From a checkpoint of a small transformer trained on Wikipedia: learned positions.
Each number is 128 + 24 x the weight over its row's rms, rounded and kept within 0 to 255. Layers, rows and columns count from 0. Numbers have three digits each. The size before them is the row's rms in percent of the matrix's.

# layer 5 MLP down, 64x256, rms 0.0556, rows 0-63, columns 0-127
101:158110131151152092113125105114101139097152108127108127128108189140130148143126130093134122080123148151132116139106121171142107129134143137193139168105143133130136119112096128140115128160141094132189098152144114100136100145126103153111108197106103140118168154121137121144151168151089145155127150151148124138086144079109117135134110109095098082148158136116176165147141141169127117121150
096:139124131154141136131143075069157167119131108122117153165141094116113123125119084112070138135118108104180145145088102134149112141110117125161162148120147097145114129132147087110140102122103144096135146125131134160134145120122133125144093131135149197165121115105146143144163136113145117106102112104149097097147144110130157076111095134133131146125103140107100138113157129144118135130133
093:094138108133133170125121115158143136169124143132130157078109132140150089147119109096164145119150150126139173134105110119083155129091152130135117122141097185108145132168146123131098138105158119153141135112101071151141155168103124131142150140154133099160106126145154094179113106146095124100116166139144120145097131141149097093139065162154112107153158124138098122085154139161139116158097
100:130122128162169105144154146104110155155083156162144127121160140124148101131141160114107093104118116172181115152159115157144102113149114142151151136107128129103202191140145148168152125154136162127147124166188113132123129130123097141101173146154151142128144163162127143133151147152087121125151144169153154139089102135132107119098119121135125140136101086125130142134133131113160084134100
099:073123130093134123160137173078162117086108129145155128126078170111113157102143087093107150099120116110138134119157110117090111070161147128110115127087127140131114107152124144108174112132116143142140124171116169097125114083145137126112117132148153151113147088113104103143128123147169121123117101133126181107121113176142162121124107137139135104135129131097135153109090132118124101131095
101:143119163131167131098179140142109144115161115110127120119147115147093128127126104122139152120153177155135100105140143101154113176130138095079094130116102092127144135100124140127169128150106134132141151063111122160131112088185112139135167126121143120085094104117128135100129126107116116099131134066123097143133136160141155146168143117137146102120121119132104089094122117119125165116071
116:116140141106097092129122138155131137150077123117131114077117131117182107121132139137110125087170186118107167132121127153130137144094157110135130146136134110116144141136158155176094103094150136132106121108136124166131179115139110135126118153104122146146170120158110131110132134153142131124164161096096115154090134142157097115101134072115111192124116141089071112085124148116131128145149
088:162126159179134138162138125108114142139130151140100158104124110144097114125155120105146113123140099125087165137102154113121094111130134116098145114106133146114087157151102147112119100117162139115086121096168110158141099190131139156106095110147098103124128101154155122108086124145138137137108155140158139146112139133131111088111100106137123138129107136080121131138143125170136144137161
098:100160095081115123174093145131125106148167095126105109139173140123141128122105111198127145093147132164140113126114178121123106104121151118136096068097162099064155118105113119136140138087173112151128093116155085111138149120142082159138145147142123094112142154121172113136106135135143107090164114115114126136098132124106113091157147128097094134143121103115109112102097095156115105125177
092:169151136131117143125148083137114133147121092105103161124117086122087143165129099149111131089127087104142122127132132123125171092120144128125162109111109100124128141079145129171139147091130123131114116137098067087110114103157148135132098122141174166105131121110131116086119130133111120137148099110089123106125114134112121165097106141126096146105135096085115176137141123164125130100100
096:120120145158148132162130093145081105084171112120197145099102131171127140119125171142147136155116167178109110130149126107108092080132117133111161109147106118108108141106120117112141122123163102177109151107113147107105153161166120135154134111141072135130129133163100131139117126138126121134133094137111132143132138160134121186131131133125131138137148109150135112111099138133123086134131
119:149150121159145084119125129127155112129090121131108106141158138064131135072136155129138146154111140155131129125084129109163096194110093159111134110112154171119122111137155150121147105142136146135113128142140143109106166133153113125095114134147121177128121126144110141152140115098118126130131113121130117156119150082137092190086133131109134095115141174115104142136096126148120107099097
101:111071129184150145139110138122109107144105104137130140133119112145106175127157124114127156145116122129111096090156153117118093170167118119124129142149159116133118104108158128131115120169100113120114120104127153158130121156155127129081164178108130130143082102156117145127078093162134084154117126172126099127139122123094149147141111146151112124118129108145167158143142107134108112170135
097:131106165126102129161119146120147137147112146117114070128129075142127149105166161163135117129147115144168145115127105160127132131148138112136103135116109155125126174127148126124117131173136175145135116120098096090110086144104146125159186127101150160111091107119097091135152125067186160136079163114113183160120124148129147122129153136124104140096100146183139106098125116115101111141141
095:125131149093126127189122138144111130161142118145123153114113093150122096154137084094156135133098114108108161153150142135148168162098138123135123119153141140155145125112077129106135140141162167145129105124172098144145116105142150113169140153171148113101172122117117111106147115129154118115101122130105130098136131135155152124124145166145123132098156122132128148149145145148152134110178
106:129156095159116111151126119122120154172192131151111151088136133125154152154148146092184087091146137125087124134101105116093157113106147149153125161176147123134143128142152097076123123123176127127154156089147137151109148125128129127142126163146116151128127150145109104108123145118114158097161160085111099130102078081123108140101112134133143128150104091133135099113106108138140110110110
103:188168161143147135174143106082125138134147126146165139113118150130134095118148163137135113093146119120163093132120130127153110084147145092135137117154132174129147119134134154120117113115146136132108158113190122191157135121112165114144094096086135088125116146132140132153119129128156125164093126145133114128119178100101119112113100139110158110114142135119077111119188095115144113107125
098:164162082102123165125122111179137171129105118151114112109156118117137097132083126077122136120116147139128095129088097144116113161104122158108110132138162089137146164154105098148099128122102136087134110143150116141079123120082133118129174108082140092180125113154135105111098093105091129129156105097132097085141081125125105097110152150088139119158131150127138095123119134120138126130141
100:128123127121115143149147073105142134107135139117156074161122133138163100169136068130121148133115134147107134103146146092120123106115133142138125117148084105153122099128149104086140121152136094131105118163097123063115154142157128142132130135140094082145100130127143119153118094141147144138103089138157155104148120125095136129140152072158114129151142141127136138160103124144101092109106
135:141094156123097137104114163152134140175121153164115164136153106128144124125117152106103124135102153131058165167142138123121064147130161184178108152159136092132123099155149086101130153136131167103168172153108176141116159130106110133135158150151140107165109119108096153121103111128069181130118131118111102161130113122125121125163135154172151122126127142141142108135109166123155169144132
089:142122094138189135105071100179145134129116133112159141111120129166099089134133160120114153114094139098114126132133142113088127167153173141146125092124104097152119070135094123169121127125141109122155144130157104167116120124137105083117142110083054090130144154111132145119116173117142131119138124124163172133126103115112119154131069150129140162161111115102121136133142120171144097140133
101:159149183117094125110132105178151158114120162114160139081126151142144129127133119129139094115115149101129141129116123111111110116122127124146114120149142149121058125133118175154131121140126123134110119082129122148146137136115180150135096144108142152130165169117121127080157097147115086152160146174130131102119104113127112102122167144104126130154159135128099128148125109127124161079123
103:174180152125124122156144094110109126135127133170138153156140100131083141151128107147171181103163113099190124168134111068141128153149101131148138146152139129111127122150117129135123109128111124138129112135149131121160078130162097132145172059170127138122165157114094114120149119143143142136107117123101158130123136117106118112127100089109112097158152138110114122139140167152151117115178
094:123139143113138143130132138130134109124175098111138128171101136134147114145128095144142110136159082094093122104085153090144145076098085102114113149120117059103150125125108146118125119152144127139078124136151137084118091118102113110111119150154129127161062125125138143115136184157114111165136118113107123102103110085127141075099086122145130128112116149116143136125151075114125141119136
092:134134121145101151100066097117129158118070152140135148143110137090138113143106132095098118134152148129135116138114084121143102131090130114149148171123132148133115102135144120169103151122106151101130129159163136160159149088090120113126102104111118147174144148165068136095150135115142106147188141122137103052144141115141172103094140118097128165126143150136173151155141122089146154136131
094:131121126155134116111138148125144157151090143178113141134140107132118085161122109148075113090133133141132116117143102096143136098121120132126113123161185137175179080145155163083143110128162120148137109102077103133151155142121168159082125120154127121134119149147142143146144125102112132133079150118101136165114125147095107146133120099118148124106135135161069116144144173143117124169120
095:141149140133098174119138144117152075123095140176150154172142184138135135138123134149100136123135134146164112150110128080161149174143114121137120132130127095148129133113126141122156155149110109115121134099129120148131149151141137107161114128111107127117161133130143157139143130154165153134099075154123141160133167112090102163155141129097145130079133147100151140116112087138105108138092
093:117160131121146099150083156156143143144102126102122144118145130134125145147130177131104138163090120123125153126118144119131145148158120159139109117126173101154142162130136147186166129118170135124181133133159098063082162167101142113132151072137138136129132140153117144161141119091101144122125120130130128107112157147109095104160126149109128082144098106118100123127169114113109150147124
101:098132121133128142131155085140146105141160127099138196103111091109131137145153125172107153148112108104132130146127130098162151098109148146129126076124141162125117138106138088113133100157118129102131130131132151086130134124126106182144113144162110135116098147119111146145102120144154121113098098126161134098121160164094160195182096126155102113129117121142147139126115093119103125103134
096:135131126122134145154134123105157092124140110177119149119124150104141070111136094110106115120114103106139107153103132089114097114129075104126121120134138127186160121136205096122145111126100118126133134188115166082115118117070119164153153101161088096140109130151137123116118110120128126107082170139139105127140146121178152157125138124117187164118090081125127116089121132136137175148099
094:074137091152124139162096107099111137130111092143119160113143130129156113109076141126149125128089143176115104109163118158098151093160158137132127109110145162154093148134122118122135143105102141125142153160078134198098131142094121136132088087172167119083125137139134105134120119101088114125135131087110129103116098137129159162094155152129096137175107122153127103120110157125144121156148
093:091072103161146177116150165147133102104126114140125119150131121096134138188151157114134121152150144112101133136129080135117098126116137128154152162164138122118144115121108135127128118107134109147121151110150149127110110108111185126120085078110083117138126142177116158131105158103177130145138124124139120073117179151119132116150127140130123134142108151126096141132142118151099155144110
093:182120123126116125164180151136137124116122121084146139135118125139113102098138180143091145147154103165147134147114159153147121146139146114127143090075143123146130142123111119083153096133135139109094120131112109056124156090173137154156153171123119155063134151196153175127134146131114171133132098156149138147122165110134093139155152127113123113101116131140144142151098123139134095096086
107:167118138100105103103128146154108135161117140137093108127117192121108112156088174082156103126087097134111106142166105154096154141099157129161138114130144154100188114125125107146117145129145113096163131094149155083135171126111114113156121133141174137152146149144112169139154108125114118134149157111124106148157107137136106106117081104123127141152154125169114100114117158101149106112122
096:120058133143158137125092120122098125132095122071133084152098154117113130094127194143142124150107095106133100132138133130076136145102128127145135135120090106141104154137167135145100107084102134142118129157164143151071143120120130093098151164139128155134121154152113134100166174114157165190105075125095113114108138080120096149124154142106096154163112125157112124148132132089135107128163
104:107087132102095155119117133086150097098130104113149103101098125140135108154148091147141150110135102110160137117168172130130101123134118093123140111151130103109090127086123117113124114140103117121116125105121103073151137113127118144114185130089107097132100137109110133081110170144126116120090089153150111140187135137155128126113145139166140127126169120094143155112136134136105115084074
095:141124138151139133179154154121146108162106181124120105114117131157138145131095103090121110116169099134145148186129156101108121104116101102160118132170110129167127103153132135188116130139110176129076146162127139061148140123087143114158099121096142147135123130079113109143097181130148141110148160114156151146147135115171116135116133130116112158156134148105165156180190132112124121102148
096:147151115089147140171138096134178167108148142150117090147132111134150109109092172113111132148117181145150089121143119124115135101121096128096118105095115133092069139122145124167099135116115122114164127119140125133124120113150158191109100142116087159149162154123170103144103120130076120128140102138162112130159125120139104112121123114153160128142135156159130082129098128125093135127103
092:107123126171146120075141134153106168122097115093159125141153149130089128102131117169081175105148152149128165136127114147159153161163150150103097122140180194093142125135105147110136142185140127126108123121072134113164155103144128148108142126161107119078140104098135127122134101097105137114170189132164132105135146098128144187121156125125119147087108160090099146127129086094110145116107
099:127139106113141118131076146113095138100117141119159119149153138140103205097109123160142154134116086142111141136132148157161116149143141131124133149116133148188142130143134128122129159185122146116168092115141145119170121135158113126133168125121110122098137138083123157106121150104173122116110131120138138129120139175132166147164160119138096095057117130087150123136102147132163150119148
099:105148155098147125108109092094153146142148131128122135123109083121126127078138067115138118116087153109139162111119128171153115176146092130115121135106133148132140112113082152134133130145100107127097135114141104137155102131153115127121161119137122140148171094169089093140145156128118139133092142159129117136147117122166097089115130111133151095088122142088135141088124178127131150170110
096:129142102123120149135149157150154131109184141144146081148142126105172107121077143165168129095115148142135130133163105142155155148079180132107146136129128120121168114121119123093167111139145101139107155066136105115118127079123110114139078129078135147119139128082125133079113133119114116131129134128143140133140146143121119141134119078113133065121117121168139133099130103144132126098119
098:124122151146161138123146108146103099073077097128118114113112108140140112127118099147114141127133122138145158088127116081157158131135131127081146107162123141127118137092073124139088098112136104113129117189083139112140065113100154084124145168141148144108138112124152094128139107113073135151136120141095175104131115161159173183126178108113072123107129120172131143164118119125100112133138
102:133125127171107117150127167103098131079111106100133101167150186116119114131147202124138122158089116138097147092089120177136098129124138104120145131100102190141121135096084130176099105142104104147117142159149076157140126139115115123120126119109125106096115112089151101123117152098091155142120109128112126135176125122116167143174137114150121093148147122123125138130121111130099192155117
095:087133145129117070149147157182125124133117165136110143112106139115130144170085132099164134105127102126133138162115121151086099153114147156131125143125120129172138135147120142139112150142124148102144125122106149144132105129109152120172118137179131124121120075146123153086141153158148151138097174111097061142125128125179183059133055122140137146151136079147091152113178147114165147162132
110:077102085097130105161095100070094103095154130140146144099139087108154107122122115095129142111113080153152081151147162086132113130157117123163113154134145160137112090141157126182113133152159103126153129069168116156135076134077141160113102127143138120168122153139143120133153108139112151159181118116147128121137120152161177111123136119116086130104142148144108109126120149095118128148151
107:133143172118134150122166180111154126157141151150102129119122100120126139136134106121135144146134135116129161147138137130107121086112095153101117100143104144143122158169083121129095148090072149125102131130123137091101099163142130120140104125121129182112161084129110091139113134082151115147117095095122145161112146194109077119095162097141109127104118105139150085104123155110136166141103
095:114119108145084116104100127107103067111155098139132122131114151102113120116113116143117102120129126122166137120101130097150129146114112137127165112119138093148143100131097114148128136096107128091123141096064164118110142146076102136127113114067172099146124153123140139128137161117152160139132091136114163153140133113085125113119138112123138127129157085120175155163095117114139128154118
108:070140110171172127140134113129145129131150152152121145141114134129142135149127142136129125122133148096143101138150106129147132144097130138156114148171135173139102150147170126104114142109157146125159123134125169129090109153162093123152121120168120085124161148100093095146118137141088130136095144127167123117108134126085151166163173158138134168129086163163137135121107137122140100138130
114:122101139152116100127131141144111098116111151107152088134106087170144137093100135117128140118171106135128143139169144128121147125124125111140123179113080114118118147139095131141129123138174143154121092144123132124161104159140066108125176136126130123132142159086098111112165134142094135101106181120101149103106132148158093115127130142155112107143154116142120168185151135140139100144131
092:183137144089147146146066099199165123130141120155128082145145116165128131132109140145130129127134111143153121138122108085119112142153148096107137113128105171116131152166133126214134127125110161113128130101121127081144123107107122099152156141115179187132161097122122120134116103086134109149127102105127102110144129127133098154124120134155110079161119128148178149141152198124142117109145
098:122096125163151114124114101120158130134142105141136113107087122119196134092149109146096155143118121109113167128119164105078094136146110116114134129108140137148113094122133119135115090089126110128120143113114118130091124090101103064115148110131120153156088068148112101114100144131099110088117091125140149125145145142172104103156114141153110187127132134138130122104184158135114137122087
109:141120131124092113069140098122133142151101118102126103119119162119124098146137149108098116190125122108093094137152103170105116095149126122125144121089145121121111149124186157154136128118111140153132111145148141120098135065170157113076105126086164121147105128087176123160115136118135104133088133150150096098106124093127098119146154124153117115128130143135097123129142107132074174087158
096:147140140116158132114113133129169145160161137137153106112088173134119139101113168146124135120157151168138110115126103082143137121136093138085125137128145112109146160126097112098176144141126144141121129084128138108140090131103117090126116141164125142095161139128118122140124153125124130132156127147131132140134163106132079105100127202165170152114148138089125144115167132119126159114122
102:152114146130147140131181130112092125121144105109128143086139132122096104164132098096112112157074131206142119087133156115099125133123114119102106065123107136123132139142125106122148130126144133139119146142139129114170144151107163109094146124135128135104108114156112108088119138166129121115118154145152163125131084123116098095150144135081128112127142120107148142109160128128143152138107
098:128155131061105138101107173215130138133149124109123128164168114128148136176104162133073145148122137109149098103134168088154097145129103131094136125105144097106079146127121135114112111115097123169101119183131115089127151082131146126101142136126109110106157141084156127128117094099141133142111142128142143152134112094138152154140170152113123110146155116134136135117130114146076147135185
097:131121119127115147101119090178122168126140157115113120156126115121078126138116096146079130178109152068120157119122146157116091139118166162103115132123135165143119174153112141118145151116125159117173081113108156089092130127155196151110150133109100102122132112136107130121123099132142153099124139130110165135114119181105139142145123110165148117093097179097139114128186151103138153138136
096:105117134120086125115159127111165125131103118122126141124135093117113131137169070116153101163144104168118142143090099173157122130111142119107123124128089123086091132144135148100106137136113119163091142144167150105119101104139106146146098113090147155110134125095134134126098131115171097134135121132155140140137143132159089128078166127149128091093113136088104104103139165147159153116120
093:117124137147129079135103142116158138102078122156134070177135137091117149172123109181101124138074172124178167119153146128114089066161108128132107120104132112144083131123117112098152106105121097117152109148142112141134099120124080154168094140147159102126110131128156097109131161113113128132182100102130122158159149063082167121121123129126127149111117123136089120127114131146137087138124
121:136151128134135122141157139107121127112133141098170152120153157128174149121166093127168125134140110129111119121152108199167161150124118122122159140176111185127133136111140146106144151144134141115112154099107143102148145148159205113151147122144110124128114146190129147165097084136156184116110127127135088139141127169135118146151108134126131112084114135107102127158103108157139166127109
101:111162134156084143114113111113166118107095147136113139149115062111141114150114143125099151102107153180096120143130116118118128130091118134106136132153123148089149136127168175110137114154094151136128124124088123171153179149110115113124115132090134042172167136079145143083116171135108133147177147134158107111113120120096146099129136081111181109086145134151134137128096105146136144116100
091:112114095081128126140183112141137124117062124123133138135131133133092162123182173128148109113155119100138130113112117140119141111118137164106116139138119118142130159146093107108149164132155107151102114108066113144116126136111136126127118112138133098097082114113161134133150102142129153108144099142101121136139160093110158089177125111142137117134140135155129094118126089131131084142107
100:116119119097121137106096147158151089158145138168152127110090076130109130139105105131125153127151129162117110142143117101142161150174123132158175113140095090106148138150101078099144179147159077155125118116166127119136119096122116108157121075137122148131123113100157143198157139146149112120145120119120133158132153108125138123102111110137180143112133080133177145121116111131132127194159
104:137107102104149109129122108109107120118116084112136149108126139138136092203141150131157158110128121149088077089103119097134132122149058096144173096125112121133124127067136121104114125108118125129160138130136099182136134173078168143131122116163115084114080130138151168113108105128094110129152097146104112111106115129094114107107121143115158157178131124122121113106123108150099124133116